{"init_std_down": 0.00531, "optimizer": "muon_variant", "lr_mult_down": 0.7, "lr_head": 0.00813}
Each number is 50 + 10 x the weight over its row's rms, rounded and kept within 0 to 99. Layers, rows and columns count from 0. The size before them is the row's rms in percent of the matrix's.

# down: layer 5 MLP down (transposed), 896x224, rms 0.0562, rows 676-691, columns 0-223
# up: layer 5 MLP up, 896x224, rms 0.169, rows 677-691, columns 0-223
down676 099:52 50 53 66 52 52 40 55 48 57 48 54 40 58 50 49 56 53 61 63 39 61 48 50 46 56 73 46 67 48 48 33 35 42 54 35 75 40 48 49 41 64 50 53 56 53 57 39 37 50 41 53 48 57 53 59 40 46 51 27 56 80 44 42 62 36 41 52 47 49 51 61 58 48 53 78 65 34 44 39 43 45 59 48 45 67 64 44 47 60 48 46 55 52 50 41 60 42 56 56 56 50 27 44 36 31 29 36 62 44 41 39 39 64 45 45 63 62 49 42 34 55 53 49 47 51 46 38 68 41 56 55 57 47 52 44 39 43 57 43 46 36 60 58 42 69 49 41 47 33 55 41 44 35 49 55 48 53 54 58 55 41 37 62 44 37 56 47 52 57 50 45 55 56 38 61 47 53 48 53 38 51 77 54 48 48 56 46 50 34 58 48 63 60 82 35 66 59 59 47 27 50 36 55 46 57 56 51 56 74 30 60 58 33 54 47 49 48 38 61 51 58 55 46
up677 090:56 37 43 55 45 64 49 48 29 50 38 36 40 59 59 51 55 29 37 54 48 59 63 51 38 68 27 54 54 54 53 42 51 56 58 46 54 54 38 68 50 50 47 52 40 44 55 53 48 62 53 30 74 44 44 43 45 35 38 74 50 49 49 60 60 40 55 60 44 46 34 55 51 55 55 47 44 45 31 58 33 45 63 40 44 43 51 43 78 45 52 67 47 63 39 65 46 39 68 40 56 39 31 46 72 45 26 55 48 61 45 42 56 46 39 58 50 40 47 56 67 58 47 50 68 55 51 45 48 71 59 64 51 39 44 56 45 50 48 67 54 54 49 46 63 56 47 61 41 51 57 44 52 51 33 53 55 58 60 61 36 27 62 38 58 49 45 49 53 66 39 49 55 64 57 46 50 43 59 62 46 56 40 47 52 67 62 27 29 43 39 55 44 54 62 52 54 45 58 51 41 38 37 42 37 46 52 42 71 65 44 32 51 39 44 62 53 54 55 57 50 52 47 41
down677 094:44 54 48 46 46 49 70 72 42 55 53 47 36 36 61 55 55 59 51 46 38 30 62 56 65 37 50 58 56 49 54 40 43 50 44 49 50 27 55 42 49 40 56 62 57 49 57 47 47 51 58 57 40 52 42 32 53 38 36 59 51 30 40 43 60 53 63 43 53 58 47 54 32 50 36 37 61 50 50 51 57 57 52 49 31 57 58 29 67 30 49 47 40 52 75 48 59 53 49 55 44 47 46 47 39 46 54 41 47 34 54 33 66 49 52 71 51 59 58 38 49 47 48 58 49 55 41 33 50 59 48 47 50 52 54 49 60 38 63 45 46 30 38 47 41 35 45 65 61 59 45 42 53 66 40 60 70 55 49 50 61 48 61 61 60 74 49 42 49 46 55 51 53 54 33 65 44 53 53 51 62 40 53 39 58 51 59 34 48 41 44 53 44 53 66 52 57 45 61 51 51 32 82 21 55 23 55 71 55 50 46 47 61 57 58 36 62 48 48 66 37 43 46 51
up678 101:57 67 46 51 39 43 47 48 49 35 61 47 49 56 54 48 50 59 33 52 65 62 49 70 56 37 43 51 59 68 59 49 54 61 43 77 56 52 35 52 40 47 53 58 51 62 61 61 53 62 45 72 49 64 35 54 51 50 57 50 44 21 43 37 51 47 38 54 46 32 61 31 55 46 50 39 58 40 56 19 43 46 52 33 43 54 50 41 41 62 58 43 61 48 63 56 63 49 51 48 69 44 65 39 56 46 66 59 49 53 51 56 49 44 52 60 31 70 48 46 39 43 38 42 30 52 34 57 46 36 41 41 54 53 42 39 34 56 45 58 56 44 57 65 57 45 50 50 55 49 40 39 49 53 56 32 41 51 34 44 43 69 54 48 41 78 51 50 33 50 42 47 44 33 54 66 51 29 47 46 52 57 35 52 41 66 59 43 43 51 44 45 42 60 62 51 62 50 57 51 52 52 62 43 55 60 52 42 52 63 60 68 47 47 49 54 31 36 39 57 54 34 35 46
down678 110:69 52 46 62 44 28 54 46 52 48 43 53 34 48 43 43 33 55 60 50 40 47 61 50 65 30 57 51 55 42 51 51 60 37 54 42 51 44 54 50 55 41 42 66 50 50 75 53 53 49 40 56 33 51 37 47 57 70 52 67 40 50 50 51 52 42 33 55 51 36 49 70 50 40 32 47 63 49 36 45 53 60 50 37 46 41 59 56 54 56 52 58 60 52 54 68 78 41 50 38 42 64 50 44 60 53 58 44 52 26 53 52 52 44 39 54 51 36 48 47 47 38 41 35 53 63 61 60 58 62 47 30 71 51 34 50 63 49 61 73 41 49 54 47 32 52 49 51 53 51 36 49 57 55 36 67 47 54 48 43 46 55 55 45 61 42 55 50 24 29 49 55 37 61 39 53 56 45 50 48 53 65 57 48 46 45 74 57 53 39 39 46 56 26 53 46 35 75 52 60 58 49 34 42 48 48 52 51 50 67 61 35 64 40 56 32 56 53 47 62 46 66 57 60
up679 110:53 64 39 48 38 49 52 51 55 67 54 45 49 48 53 53 48 31 62 49 45 35 47 63 37 67 57 49 62 52 53 65 70 46 43 54 43 53 37 57 61 61 46 61 35 43 59 44 48 34 37 51 60 53 56 42 62 46 52 49 47 56 40 55 47 42 68 49 53 45 23 41 52 33 46 50 64 70 38 47 54 34 53 52 50 46 44 33 44 45 39 49 55 58 38 50 55 54 56 65 60 42 65 54 47 57 50 53 47 52 45 32 56 52 59 57 43 31 54 39 37 53 56 50 59 54 29 47 41 54 50 62 57 27 79 45 50 46 64 54 58 53 41 61 46 57 60 64 23 51 42 67 54 46 51 43 39 38 68 66 61 42 34 35 34 48 60 45 41 53 56 43 65 38 47 50 34 39 55 46 58 30 56 61 53 44 65 63 57 33 49 54 30 42 52 52 57 36 41 51 45 55 64 44 46 42 56 47 65 50 48 67 33 31 72 52 61 55 40 48 40 54 50 48
down679 098:62 55 51 41 48 55 60 46 54 51 48 58 51 37 43 53 56 51 58 50 29 61 63 53 62 50 58 34 39 44 57 60 52 34 49 58 33 56 57 35 61 69 57 42 55 39 45 42 34 41 56 59 44 49 41 60 66 54 58 64 42 53 43 53 60 60 39 62 73 59 54 59 46 42 44 38 41 86 50 41 48 40 49 37 51 49 35 51 53 50 46 35 56 46 58 51 50 54 56 47 42 50 50 58 37 67 55 46 47 64 44 47 43 60 69 46 43 42 58 42 50 48 67 50 43 47 56 44 46 55 49 43 52 64 66 38 58 46 51 38 37 57 52 45 50 47 37 63 46 45 62 66 57 34 71 35 52 35 68 46 49 59 43 55 47 54 43 48 47 56 49 56 48 55 67 35 27 55 39 58 51 49 70 54 83 57 32 45 40 63 60 46 24 44 43 43 43 55 40 45 47 46 45 66 54 71 41 53 50 33 50 55 37 55 54 37 44 55 58 21 35 48 52 43
up680 101:55 63 58 45 56 35 41 37 64 49 61 56 48 52 56 33 46 49 34 64 64 58 53 42 52 49 79 45 60 38 30 54 39 53 66 43 52 48 60 35 60 62 55 48 64 52 61 29 39 58 64 42 34 56 51 41 59 54 51 39 55 58 60 73 40 45 42 55 61 55 30 59 35 65 54 54 50 22 47 48 45 42 44 52 42 50 44 69 46 51 44 47 60 64 45 52 49 62 46 44 48 51 45 40 54 33 58 32 35 61 52 53 57 65 58 34 44 67 57 41 42 40 55 45 62 53 30 47 39 45 59 51 58 55 57 49 36 42 34 69 55 54 57 43 36 54 38 45 39 34 70 44 51 47 58 48 64 53 48 57 43 62 52 47 57 58 62 60 56 40 54 49 52 55 70 64 45 61 31 41 42 43 42 47 63 57 51 73 46 37 54 60 67 59 50 60 49 56 57 36 49 32 66 35 50 51 42 45 45 42 43 56 50 44 56 42 71 49 50 60 43 62 52 46
down680 099:42 30 48 52 44 57 41 40 45 46 51 66 49 43 39 33 54 50 38 48 46 73 44 49 54 56 57 61 47 58 41 45 62 42 50 44 50 52 50 57 63 67 63 50 66 49 47 62 59 57 45 53 47 50 56 49 47 67 64 46 61 59 79 60 38 59 52 62 47 64 47 53 44 58 74 51 36 47 63 51 40 47 44 70 66 40 50 52 36 52 50 36 44 58 43 56 43 53 60 68 43 54 55 43 56 38 57 50 49 42 61 40 59 30 44 39 47 44 54 36 41 51 41 57 50 54 39 53 68 61 60 51 47 47 56 30 31 51 33 40 31 54 42 49 53 46 44 46 59 71 60 17 49 55 57 43 62 72 57 75 25 46 46 42 39 41 49 41 40 56 49 36 44 56 64 33 47 66 46 41 51 45 43 55 58 50 66 61 49 44 47 45 43 43 59 33 38 42 54 47 45 60 52 38 64 56 60 57 38 73 56 44 44 33 49 54 50 40 57 52 55 49 42 52
up681 100:37 41 50 60 26 56 55 46 68 54 51 58 55 47 55 36 43 61 49 42 55 38 42 50 61 42 38 61 58 49 56 49 74 47 54 58 43 44 62 54 46 34 63 56 37 52 35 70 38 45 38 45 52 62 55 44 57 63 48 56 49 74 37 40 53 36 52 60 45 43 41 47 58 56 50 45 47 28 46 56 56 56 55 42 44 43 52 58 45 54 68 38 50 62 42 35 48 44 50 48 35 37 61 54 37 59 46 46 42 57 51 33 41 59 43 39 65 61 57 43 49 48 41 42 63 55 56 54 55 36 38 48 46 68 57 60 48 49 44 64 48 40 51 40 45 60 64 42 48 57 34 54 50 57 50 31 57 60 42 61 64 43 70 41 50 62 30 37 60 55 37 29 56 65 57 26 48 53 61 54 61 60 55 45 54 55 63 55 59 39 37 29 68 71 42 54 45 48 62 51 64 42 52 44 59 71 37 37 45 37 58 43 35 40 36 63 56 47 46 54 52 52 70 45
down681 087:28 46 48 47 46 39 55 59 63 49 44 55 46 46 61 47 40 56 66 54 37 54 42 52 46 44 44 57 49 48 44 31 50 55 54 48 50 53 28 58 54 40 54 57 19 57 36 42 43 50 62 53 55 34 41 41 55 42 55 56 63 68 40 49 47 40 46 58 47 62 38 45 59 41 45 46 28 47 48 48 50 54 65 61 57 56 51 62 42 38 41 65 48 50 51 55 56 38 54 55 50 51 61 55 62 61 33 35 54 47 52 51 58 61 50 68 50 60 51 46 66 48 61 51 58 48 41 56 71 52 35 58 47 62 58 62 73 42 45 39 53 50 46 59 39 69 48 82 35 72 46 26 38 37 37 36 53 49 62 37 54 44 38 53 65 56 55 45 40 43 49 51 50 47 42 51 63 50 50 52 42 57 23 67 52 63 66 39 60 56 59 36 38 40 46 61 58 42 41 54 28 59 68 35 55 48 52 58 48 50 32 49 52 51 65 50 33 61 37 45 54 54 63 52
up682 100:57 58 55 43 57 57 52 53 36 70 42 43 53 52 67 43 70 40 52 44 43 79 43 57 57 45 60 46 30 55 40 41 70 51 41 44 57 45 49 53 56 58 43 50 77 38 55 60 44 42 58 52 43 30 57 63 30 38 56 35 52 44 68 51 42 67 69 55 47 50 46 51 64 59 46 37 42 48 64 45 53 38 31 56 34 42 51 61 49 42 61 51 54 59 46 48 51 51 43 46 58 48 50 36 61 30 54 52 49 40 59 54 53 43 50 41 43 68 56 41 61 42 50 43 47 39 42 67 56 51 43 46 59 48 55 44 54 43 47 45 66 54 49 54 32 57 32 43 43 34 50 52 54 66 48 48 53 60 50 42 43 55 50 45 60 60 43 56 14 66 50 40 29 54 66 49 40 41 48 53 52 66 28 72 44 44 53 52 52 55 40 38 42 61 49 52 54 50 72 52 47 49 44 60 57 49 50 47 59 65 51 41 57 73 53 36 60 47 45 42 56 32 55 30
down682 093:56 44 54 55 46 63 42 36 64 62 58 45 70 37 68 42 35 65 71 65 48 69 50 56 66 38 40 44 47 45 39 41 51 51 34 45 54 43 62 43 55 47 60 71 60 40 53 69 44 64 40 48 48 46 46 55 46 40 49 44 41 62 46 49 54 55 44 52 54 52 57 65 39 36 39 35 56 31 65 46 41 42 41 31 63 58 61 55 57 55 45 47 43 57 48 44 48 63 49 49 36 50 44 49 19 52 67 57 44 40 50 44 51 49 42 45 49 42 53 42 43 52 30 55 61 45 39 49 42 57 54 57 59 48 56 46 42 64 46 46 36 56 49 66 52 65 52 48 62 52 49 39 48 53 47 50 51 47 43 58 54 56 19 50 59 53 63 48 72 71 43 63 31 63 72 38 40 54 25 71 65 49 40 49 41 59 60 34 61 60 56 49 68 54 47 50 35 42 48 59 30 55 44 47 60 62 43 48 44 51 54 50 60 55 40 43 36 47 39 44 46 59 43 48
up683 106:53 49 58 51 56 41 52 54 42 45 56 72 27 68 57 63 54 53 37 48 32 40 64 55 60 30 22 59 49 50 39 57 56 60 51 56 60 64 36 39 47 58 48 40 64 50 50 54 43 45 60 53 55 58 62 67 40 43 67 40 48 60 41 61 53 59 53 40 26 56 37 73 57 50 55 39 35 57 38 58 34 52 42 51 45 38 52 52 37 48 39 68 44 36 58 63 49 57 52 47 54 52 51 60 62 55 53 52 52 48 55 57 53 59 58 55 54 46 62 62 30 42 55 49 38 52 56 50 53 44 42 36 68 29 69 50 39 49 68 62 53 56 46 55 52 50 39 40 59 50 37 46 57 28 60 40 49 70 51 53 46 56 60 58 57 31 67 40 43 57 46 40 51 45 56 37 53 67 60 65 45 48 40 46 59 45 57 51 31 61 50 30 52 34 58 47 57 67 31 32 51 48 60 57 67 44 39 48 40 41 46 42 50 52 33 49 51 43 47 44 42 66 40 46
down683 104:65 52 56 47 55 58 61 56 48 51 47 56 35 47 52 70 51 66 33 48 38 56 28 56 39 58 45 52 54 39 48 35 53 47 69 41 29 52 53 51 57 44 43 41 40 52 47 59 54 57 40 57 46 69 55 62 36 48 54 55 56 56 49 66 69 42 43 66 38 42 52 62 49 60 52 61 52 56 58 46 38 61 57 54 49 36 41 48 61 52 43 45 47 36 47 58 54 54 56 41 47 55 58 59 47 44 33 42 41 64 73 53 39 55 39 73 43 47 52 40 47 40 36 59 50 52 56 54 38 58 52 62 37 61 52 63 51 57 64 42 66 57 41 59 38 52 40 53 53 42 30 41 45 60 68 41 31 41 59 51 52 43 69 53 56 37 57 60 49 19 58 61 55 49 50 65 51 52 46 37 38 55 53 53 53 44 62 35 29 61 52 37 48 38 42 47 39 41 39 40 36 68 62 69 51 77 43 32 36 47 43 46 49 36 55 58 38 48 61 61 40 67 42 46
up684 118:25 51 42 64 67 42 62 52 61 61 45 48 65 54 49 49 48 48 67 79 68 50 63 32 48 42 46 55 51 69 40 43 56 63 42 40 46 60 45 48 48 79 55 45 43 51 54 59 47 43 29 44 52 43 41 56 41 41 53 55 43 58 39 52 49 66 51 49 29 42 51 50 36 45 26 53 46 55 52 60 40 51 48 68 42 41 63 45 45 36 38 53 59 48 47 41 23 47 49 57 56 32 49 70 68 60 42 52 56 54 36 49 52 55 51 46 51 48 51 48 44 58 65 56 59 60 53 44 49 55 75 51 28 45 49 53 39 52 50 69 41 50 60 37 53 65 60 47 52 67 46 56 68 43 43 39 47 41 65 55 67 63 57 44 44 50 48 44 53 39 58 62 47 46 64 45 55 37 50 64 50 60 51 65 48 45 54 52 42 42 45 49 49 53 52 43 66 56 46 45 37 46 51 34 66 62 37 36 72 56 35 50 41 34 52 40 56 45 35 60 61 44 49 69
down684 112:43 29 34 59 64 36 46 54 47 51 40 48 67 67 43 62 47 58 56 34 41 45 50 48 51 40 60 42 39 26 39 65 69 28 44 48 54 48 70 49 65 48 44 64 52 59 74 54 54 50 46 43 47 59 73 45 46 38 62 62 58 56 60 50 12 50 54 43 29 27 58 40 54 56 39 40 48 56 53 49 37 49 55 46 65 53 48 28 51 60 54 36 47 61 61 39 31 62 40 39 46 51 53 46 43 41 56 67 64 58 34 43 59 64 36 53 57 48 55 55 56 54 47 33 52 67 53 36 47 38 65 42 45 57 51 50 56 59 48 52 43 47 53 60 50 60 36 44 40 44 58 56 68 68 47 65 54 56 51 58 50 59 43 49 51 68 54 40 36 43 73 62 53 51 61 51 43 50 40 36 48 48 54 51 46 46 59 51 48 53 52 49 44 41 43 63 44 43 60 57 51 60 46 43 65 58 48 56 44 55 57 54 40 44 41 43 37 29 49 42 41 61 45 58
up685 094:49 52 55 49 43 44 53 56 46 55 41 28 50 33 57 38 59 44 59 57 55 55 28 51 50 50 61 51 37 48 55 36 60 47 51 47 37 77 33 44 40 29 54 49 47 68 44 47 63 54 61 48 47 43 49 52 55 48 33 57 35 56 54 44 50 49 45 50 38 53 64 55 58 44 55 60 59 50 61 37 44 55 49 52 64 36 46 53 44 70 74 58 46 33 36 39 59 63 43 66 41 64 66 48 51 51 54 63 59 60 60 36 50 47 57 45 50 45 53 36 44 54 56 43 52 56 48 43 42 55 34 50 46 39 60 46 48 30 57 45 41 53 47 57 71 40 62 53 45 38 32 34 59 39 44 59 42 51 61 60 55 51 56 23 51 62 70 60 69 60 44 44 41 43 39 44 66 49 66 55 27 43 54 55 49 70 54 40 59 30 41 52 47 53 51 74 28 50 58 38 59 50 66 39 44 53 57 55 51 42 50 63 39 50 54 47 53 44 38 52 71 44 32 61
down685 095:56 28 44 46 58 51 50 64 35 57 48 51 39 47 42 46 48 37 52 50 50 44 47 57 45 50 58 47 63 49 24 35 46 64 81 63 41 47 67 57 51 58 41 43 50 54 58 42 37 28 52 51 52 51 56 45 52 52 32 53 56 61 52 78 64 50 41 54 39 43 44 50 47 63 39 48 42 66 46 61 58 50 47 49 49 55 45 62 56 56 38 35 65 48 68 51 48 46 49 38 72 46 31 47 52 48 43 63 62 39 34 48 61 59 43 60 58 42 56 58 50 51 59 51 52 55 49 60 53 40 59 60 42 50 58 51 41 48 49 50 42 42 59 23 45 45 46 59 42 57 65 52 39 57 40 57 49 49 49 44 27 75 64 37 56 61 56 46 41 39 55 49 53 40 47 59 53 38 67 42 58 44 54 64 39 72 42 44 45 81 58 34 47 35 30 53 73 50 58 49 41 64 49 38 32 41 54 57 39 45 42 59 48 42 50 40 66 53 48 45 61 52 35 52
up686 094:51 59 55 58 58 59 46 49 53 54 38 35 71 72 62 52 51 49 63 47 49 47 38 65 40 36 50 64 49 72 57 58 42 32 58 48 49 56 48 45 52 61 47 56 36 48 62 46 64 49 48 60 64 68 44 44 49 56 34 55 36 49 54 53 53 39 39 67 43 50 48 37 52 57 42 65 36 52 44 48 50 51 51 46 50 44 33 50 35 65 53 36 35 36 68 60 44 53 71 57 46 52 41 40 65 49 44 61 47 44 44 50 43 57 59 34 43 39 48 52 44 75 43 65 48 55 25 60 66 44 41 65 42 56 56 39 28 40 34 62 53 47 27 59 57 60 43 42 68 44 47 54 46 39 41 53 57 45 65 54 48 43 65 52 43 54 43 43 56 35 51 53 50 42 46 54 51 53 46 59 41 33 48 69 55 24 41 40 69 53 55 26 52 48 57 41 49 55 69 61 45 50 53 48 58 44 61 42 55 45 61 48 48 30 58 63 45 59 40 49 30 48 48 65
down686 100:40 55 51 61 50 60 38 28 50 47 54 51 65 58 67 56 33 37 48 54 49 32 71 64 44 54 51 29 55 48 49 63 46 52 46 39 50 42 60 49 36 60 49 23 29 41 49 50 42 57 56 42 53 37 44 45 54 41 54 47 49 57 61 61 66 35 50 45 46 48 53 49 52 35 49 42 46 55 55 59 60 61 38 50 52 51 38 52 49 54 52 41 47 43 63 51 38 60 44 64 59 54 59 64 72 44 37 58 47 48 63 34 40 49 42 54 61 33 34 51 55 56 46 40 44 67 45 51 47 38 58 44 48 62 36 52 34 43 59 55 45 61 49 68 58 51 51 66 60 30 40 48 36 50 46 55 55 29 33 42 32 44 55 56 55 51 63 53 66 45 24 50 48 43 52 48 40 58 61 71 61 59 48 43 40 51 56 51 51 68 72 43 46 51 39 49 36 57 27 52 47 50 45 57 43 59 60 62 46 56 52 61 40 54 73 68 61 64 61 39 43 63 50 32
up687 108:45 48 45 46 49 43 43 45 47 66 56 39 42 61 49 56 36 55 59 58 51 58 44 61 54 50 41 42 58 52 50 56 48 46 48 51 51 57 43 56 62 46 39 48 42 42 61 53 54 42 42 62 57 57 57 37 45 33 53 27 35 35 41 53 56 66 71 61 46 58 34 55 40 48 45 60 34 62 51 43 72 44 57 60 59 34 45 53 57 45 47 57 35 59 48 73 57 55 66 47 56 48 39 69 70 44 65 39 35 49 71 55 55 60 51 50 51 54 55 32 44 34 41 50 33 45 50 34 62 25 38 64 47 44 38 36 33 39 56 49 41 80 58 39 49 60 60 40 38 50 47 51 55 51 41 49 58 53 56 40 48 64 36 43 54 62 52 35 42 64 71 50 39 59 69 46 44 60 36 35 35 42 62 68 44 62 45 53 47 38 45 58 43 39 47 54 62 36 57 49 61 59 33 60 63 55 53 56 61 48 69 52 62 49 50 44 55 43 40 43 47 55 41 64
down687 102:58 52 46 46 54 41 56 52 46 48 54 63 32 30 52 52 47 51 44 45 66 62 56 38 63 38 42 59 37 57 41 37 50 37 55 36 31 51 59 67 68 55 50 45 48 42 60 47 41 46 51 46 45 37 50 29 65 44 29 58 61 43 50 45 56 42 28 41 41 62 42 47 32 43 46 47 71 51 41 65 55 41 39 81 51 29 49 70 48 43 38 57 49 43 47 55 45 39 42 40 63 49 60 47 58 58 53 53 62 73 51 35 47 73 51 57 65 52 53 47 41 45 70 40 66 54 50 42 62 48 62 27 53 51 49 36 43 40 35 47 64 64 51 59 48 63 54 45 41 27 56 47 49 54 62 49 51 60 51 51 64 69 50 62 60 56 55 45 43 59 52 48 50 57 67 34 48 56 63 34 45 33 40 45 54 47 65 47 52 49 56 45 46 49 58 46 46 63 53 48 46 48 33 55 38 47 40 48 55 66 46 36 55 65 56 56 67 51 53 45 48 53 39 68
up688 102:44 62 47 52 35 55 35 52 37 40 58 60 63 48 49 41 24 53 49 50 57 39 46 50 59 52 44 40 48 57 29 48 43 37 49 43 53 44 48 59 53 53 45 52 53 37 54 46 61 49 53 55 45 48 40 47 62 39 46 44 53 57 47 44 72 48 73 67 61 42 58 29 54 75 56 40 37 53 44 59 51 55 64 41 44 51 59 56 57 45 66 54 37 64 69 42 60 63 52 49 50 59 56 60 56 56 60 42 61 49 26 65 38 43 41 51 43 68 56 42 18 54 65 52 40 52 56 53 38 45 55 49 49 49 50 46 44 40 60 29 31 53 51 42 61 42 53 38 40 52 51 46 51 58 53 65 45 41 21 45 64 43 57 54 54 51 50 57 46 62 54 27 68 42 45 61 66 45 40 63 47 30 33 60 53 61 46 36 49 48 53 58 41 38 52 56 51 26 49 50 49 47 45 64 66 57 45 40 73 51 72 51 52 54 54 45 40 54 55 45 62 44 57 64
down688 101:55 46 49 53 64 50 51 45 46 47 41 56 52 53 42 40 51 59 52 48 55 54 52 43 39 73 50 37 40 55 44 71 36 42 40 54 59 50 52 55 44 68 55 49 49 43 50 37 54 47 69 54 52 51 36 31 40 39 67 36 44 36 48 51 64 63 36 73 59 40 38 60 69 60 38 39 50 51 51 43 42 48 55 53 24 56 62 52 66 53 34 45 66 61 42 45 59 35 56 62 42 52 71 62 39 50 46 49 52 55 59 46 53 34 52 79 50 60 55 64 44 57 34 54 51 44 41 39 51 51 51 59 55 32 56 52 57 45 63 53 69 48 64 36 62 43 41 57 39 36 53 42 62 47 69 39 35 55 37 48 50 58 52 40 43 56 46 64 47 57 43 47 66 51 33 38 62 33 43 73 35 43 43 60 57 38 44 45 53 35 51 44 50 43 32 47 39 62 64 48 49 43 44 60 62 62 44 48 39 64 61 59 50 46 62 31 56 67 41 38 51 36 47 57
up689 101:37 50 44 58 48 50 41 44 45 35 47 43 57 56 51 72 66 44 54 65 35 50 70 46 45 74 37 42 39 45 43 56 47 44 52 55 66 42 61 46 47 28 47 55 57 56 68 70 45 44 40 52 64 67 59 45 48 62 43 32 49 59 42 52 57 46 44 39 35 45 42 50 39 65 49 49 70 60 54 50 45 56 61 61 38 34 56 59 37 49 43 43 56 48 33 53 53 57 37 62 68 54 58 35 41 48 38 62 61 52 56 48 78 41 41 50 39 45 47 53 30 31 56 37 54 40 46 53 62 52 54 47 59 47 30 49 48 55 59 49 59 65 48 51 47 53 35 67 48 38 28 42 34 52 46 44 69 76 40 50 60 53 44 51 42 61 56 49 61 49 62 63 48 48 54 47 60 42 43 59 33 67 33 33 61 65 47 41 64 50 53 56 45 47 49 50 38 53 45 31 65 47 44 51 47 48 33 50 57 52 58 65 39 34 40 62 46 53 50 42 58 54 47 54
down689 099:46 30 43 30 52 46 66 54 47 46 55 36 50 41 56 36 38 63 50 46 55 59 51 59 42 61 53 52 56 38 47 51 54 39 55 49 54 44 51 61 49 67 59 64 61 52 53 52 62 40 56 70 55 51 35 44 39 59 50 41 60 47 36 43 41 44 53 37 53 38 37 39 51 44 55 46 47 48 49 42 59 47 52 25 72 65 44 30 50 44 51 48 57 48 48 52 51 54 42 59 51 50 71 36 43 61 38 56 54 60 43 49 46 48 50 62 57 52 52 54 67 46 57 27 39 62 65 36 47 56 47 41 42 45 40 33 46 53 58 34 60 56 41 53 59 63 38 30 39 40 65 56 43 45 49 36 82 35 52 68 46 36 55 29 44 61 38 36 55 62 48 39 54 60 44 70 35 36 54 62 44 54 34 69 58 53 64 44 64 56 64 46 62 34 58 50 47 65 48 42 38 48 51 67 68 47 52 45 65 64 40 49 45 59 53 43 43 61 38 56 56 54 64 52
up690 088:51 46 52 47 52 45 46 49 33 41 52 62 54 61 49 48 78 42 49 52 47 47 38 72 52 40 45 37 58 44 51 49 37 55 47 46 55 48 70 40 43 41 47 67 54 49 60 30 40 51 66 51 51 27 61 60 48 47 41 47 59 51 48 46 63 35 37 48 35 41 48 42 32 44 51 45 57 44 32 36 56 61 63 61 46 54 27 47 49 49 54 60 54 45 56 57 42 43 49 51 51 41 56 54 49 59 44 48 52 52 32 50 63 48 55 48 33 46 59 63 53 60 54 41 55 61 55 33 54 47 61 57 36 32 52 59 64 56 59 50 29 69 47 64 52 63 53 62 59 46 40 61 66 37 74 46 48 44 34 41 42 59 34 40 56 49 31 50 46 64 74 75 50 38 46 35 54 43 41 61 33 42 40 40 58 64 47 48 41 39 36 64 52 44 42 61 63 72 39 49 50 55 38 62 47 71 40 61 41 43 43 54 50 44 62 52 54 53 64 54 50 69 61 48
down690 096:26 43 47 62 41 39 42 50 40 53 42 34 60 40 39 44 45 53 49 47 59 52 48 57 52 48 57 67 47 45 45 50 61 44 47 58 31 48 46 49 36 47 56 62 49 31 40 50 66 29 58 41 70 72 70 56 33 62 69 49 47 48 46 61 48 45 59 68 41 46 48 55 30 59 50 55 44 56 48 64 41 38 47 38 56 31 71 56 44 51 38 41 59 43 51 53 45 55 62 56 47 55 42 38 60 62 56 28 63 54 55 45 51 38 54 51 37 63 51 54 41 32 43 51 68 40 40 64 70 55 53 40 47 36 53 28 49 48 54 60 40 39 41 60 36 53 49 44 33 58 46 47 61 42 42 50 48 48 35 69 47 38 50 61 47 48 54 24 50 56 58 49 50 55 35 55 71 61 49 43 66 57 51 41 48 65 51 55 67 57 48 54 58 54 59 41 38 57 53 64 47 42 44 75 57 57 50 42 57 55 54 52 43 29 41 50 45 48 45 70 56 57 67 41
up691 099:67 58 49 29 35 53 50 35 22 61 60 42 57 52 45 64 34 52 47 52 46 49 52 43 55 48 51 55 43 54 41 52 64 56 61 54 38 66 45 45 46 60 61 42 68 52 73 48 49 40 53 55 40 58 42 48 44 49 55 56 55 51 36 49 48 49 60 70 44 72 47 33 50 50 35 30 46 47 36 41 59 49 57 42 39 38 43 65 54 39 51 37 44 56 54 52 56 60 37 29 55 53 56 44 56 57 37 61 44 47 64 55 48 54 45 26 37 56 46 42 54 29 44 48 54 64 57 54 45 50 41 73 52 50 51 52 52 59 59 39 42 40 52 35 60 48 44 41 26 81 68 33 59 50 53 58 45 46 69 52 51 67 66 39 55 62 46 42 52 66 79 46 45 62 57 49 53 53 41 43 50 49 55 48 78 60 55 50 32 54 55 42 50 56 48 36 34 40 53 45 35 50 48 66 61 37 51 49 40 38 50 47 50 43 43 47 46 47 46 61 47 46 60 54
down691 094:53 34 41 55 55 51 48 52 57 41 62 56 54 43 52 29 65 37 59 45 55 49 53 47 44 47 53 47 69 68 53 46 52 69 58 45 51 52 46 38 45 57 43 47 53 40 51 57 47 45 64 67 55 49 38 55 53 55 60 42 61 52 39 52 30 46 33 44 51 45 30 45 57 61 43 59 43 72 44 48 64 63 47 60 42 52 48 46 58 43 50 54 54 61 60 56 69 62 65 55 49 49 44 36 38 41 44 57 39 61 33 32 51 44 33 46 53 43 52 59 73 46 23 67 71 42 52 33 51 56 59 61 56 58 44 47 47 50 49 51 25 43 47 50 48 40 47 43 25 48 39 39 59 57 46 47 50 50 40 47 50 49 47 36 60 49 47 64 38 51 59 38 50 43 32 71 39 55 48 45 49 60 69 23 61 43 52 48 50 48 56 54 59 56 66 47 45 34 61 53 52 51 22 59 63 42 57 40 56 48 58 47 70 52 58 57 57 74 38 48 70 49 53 35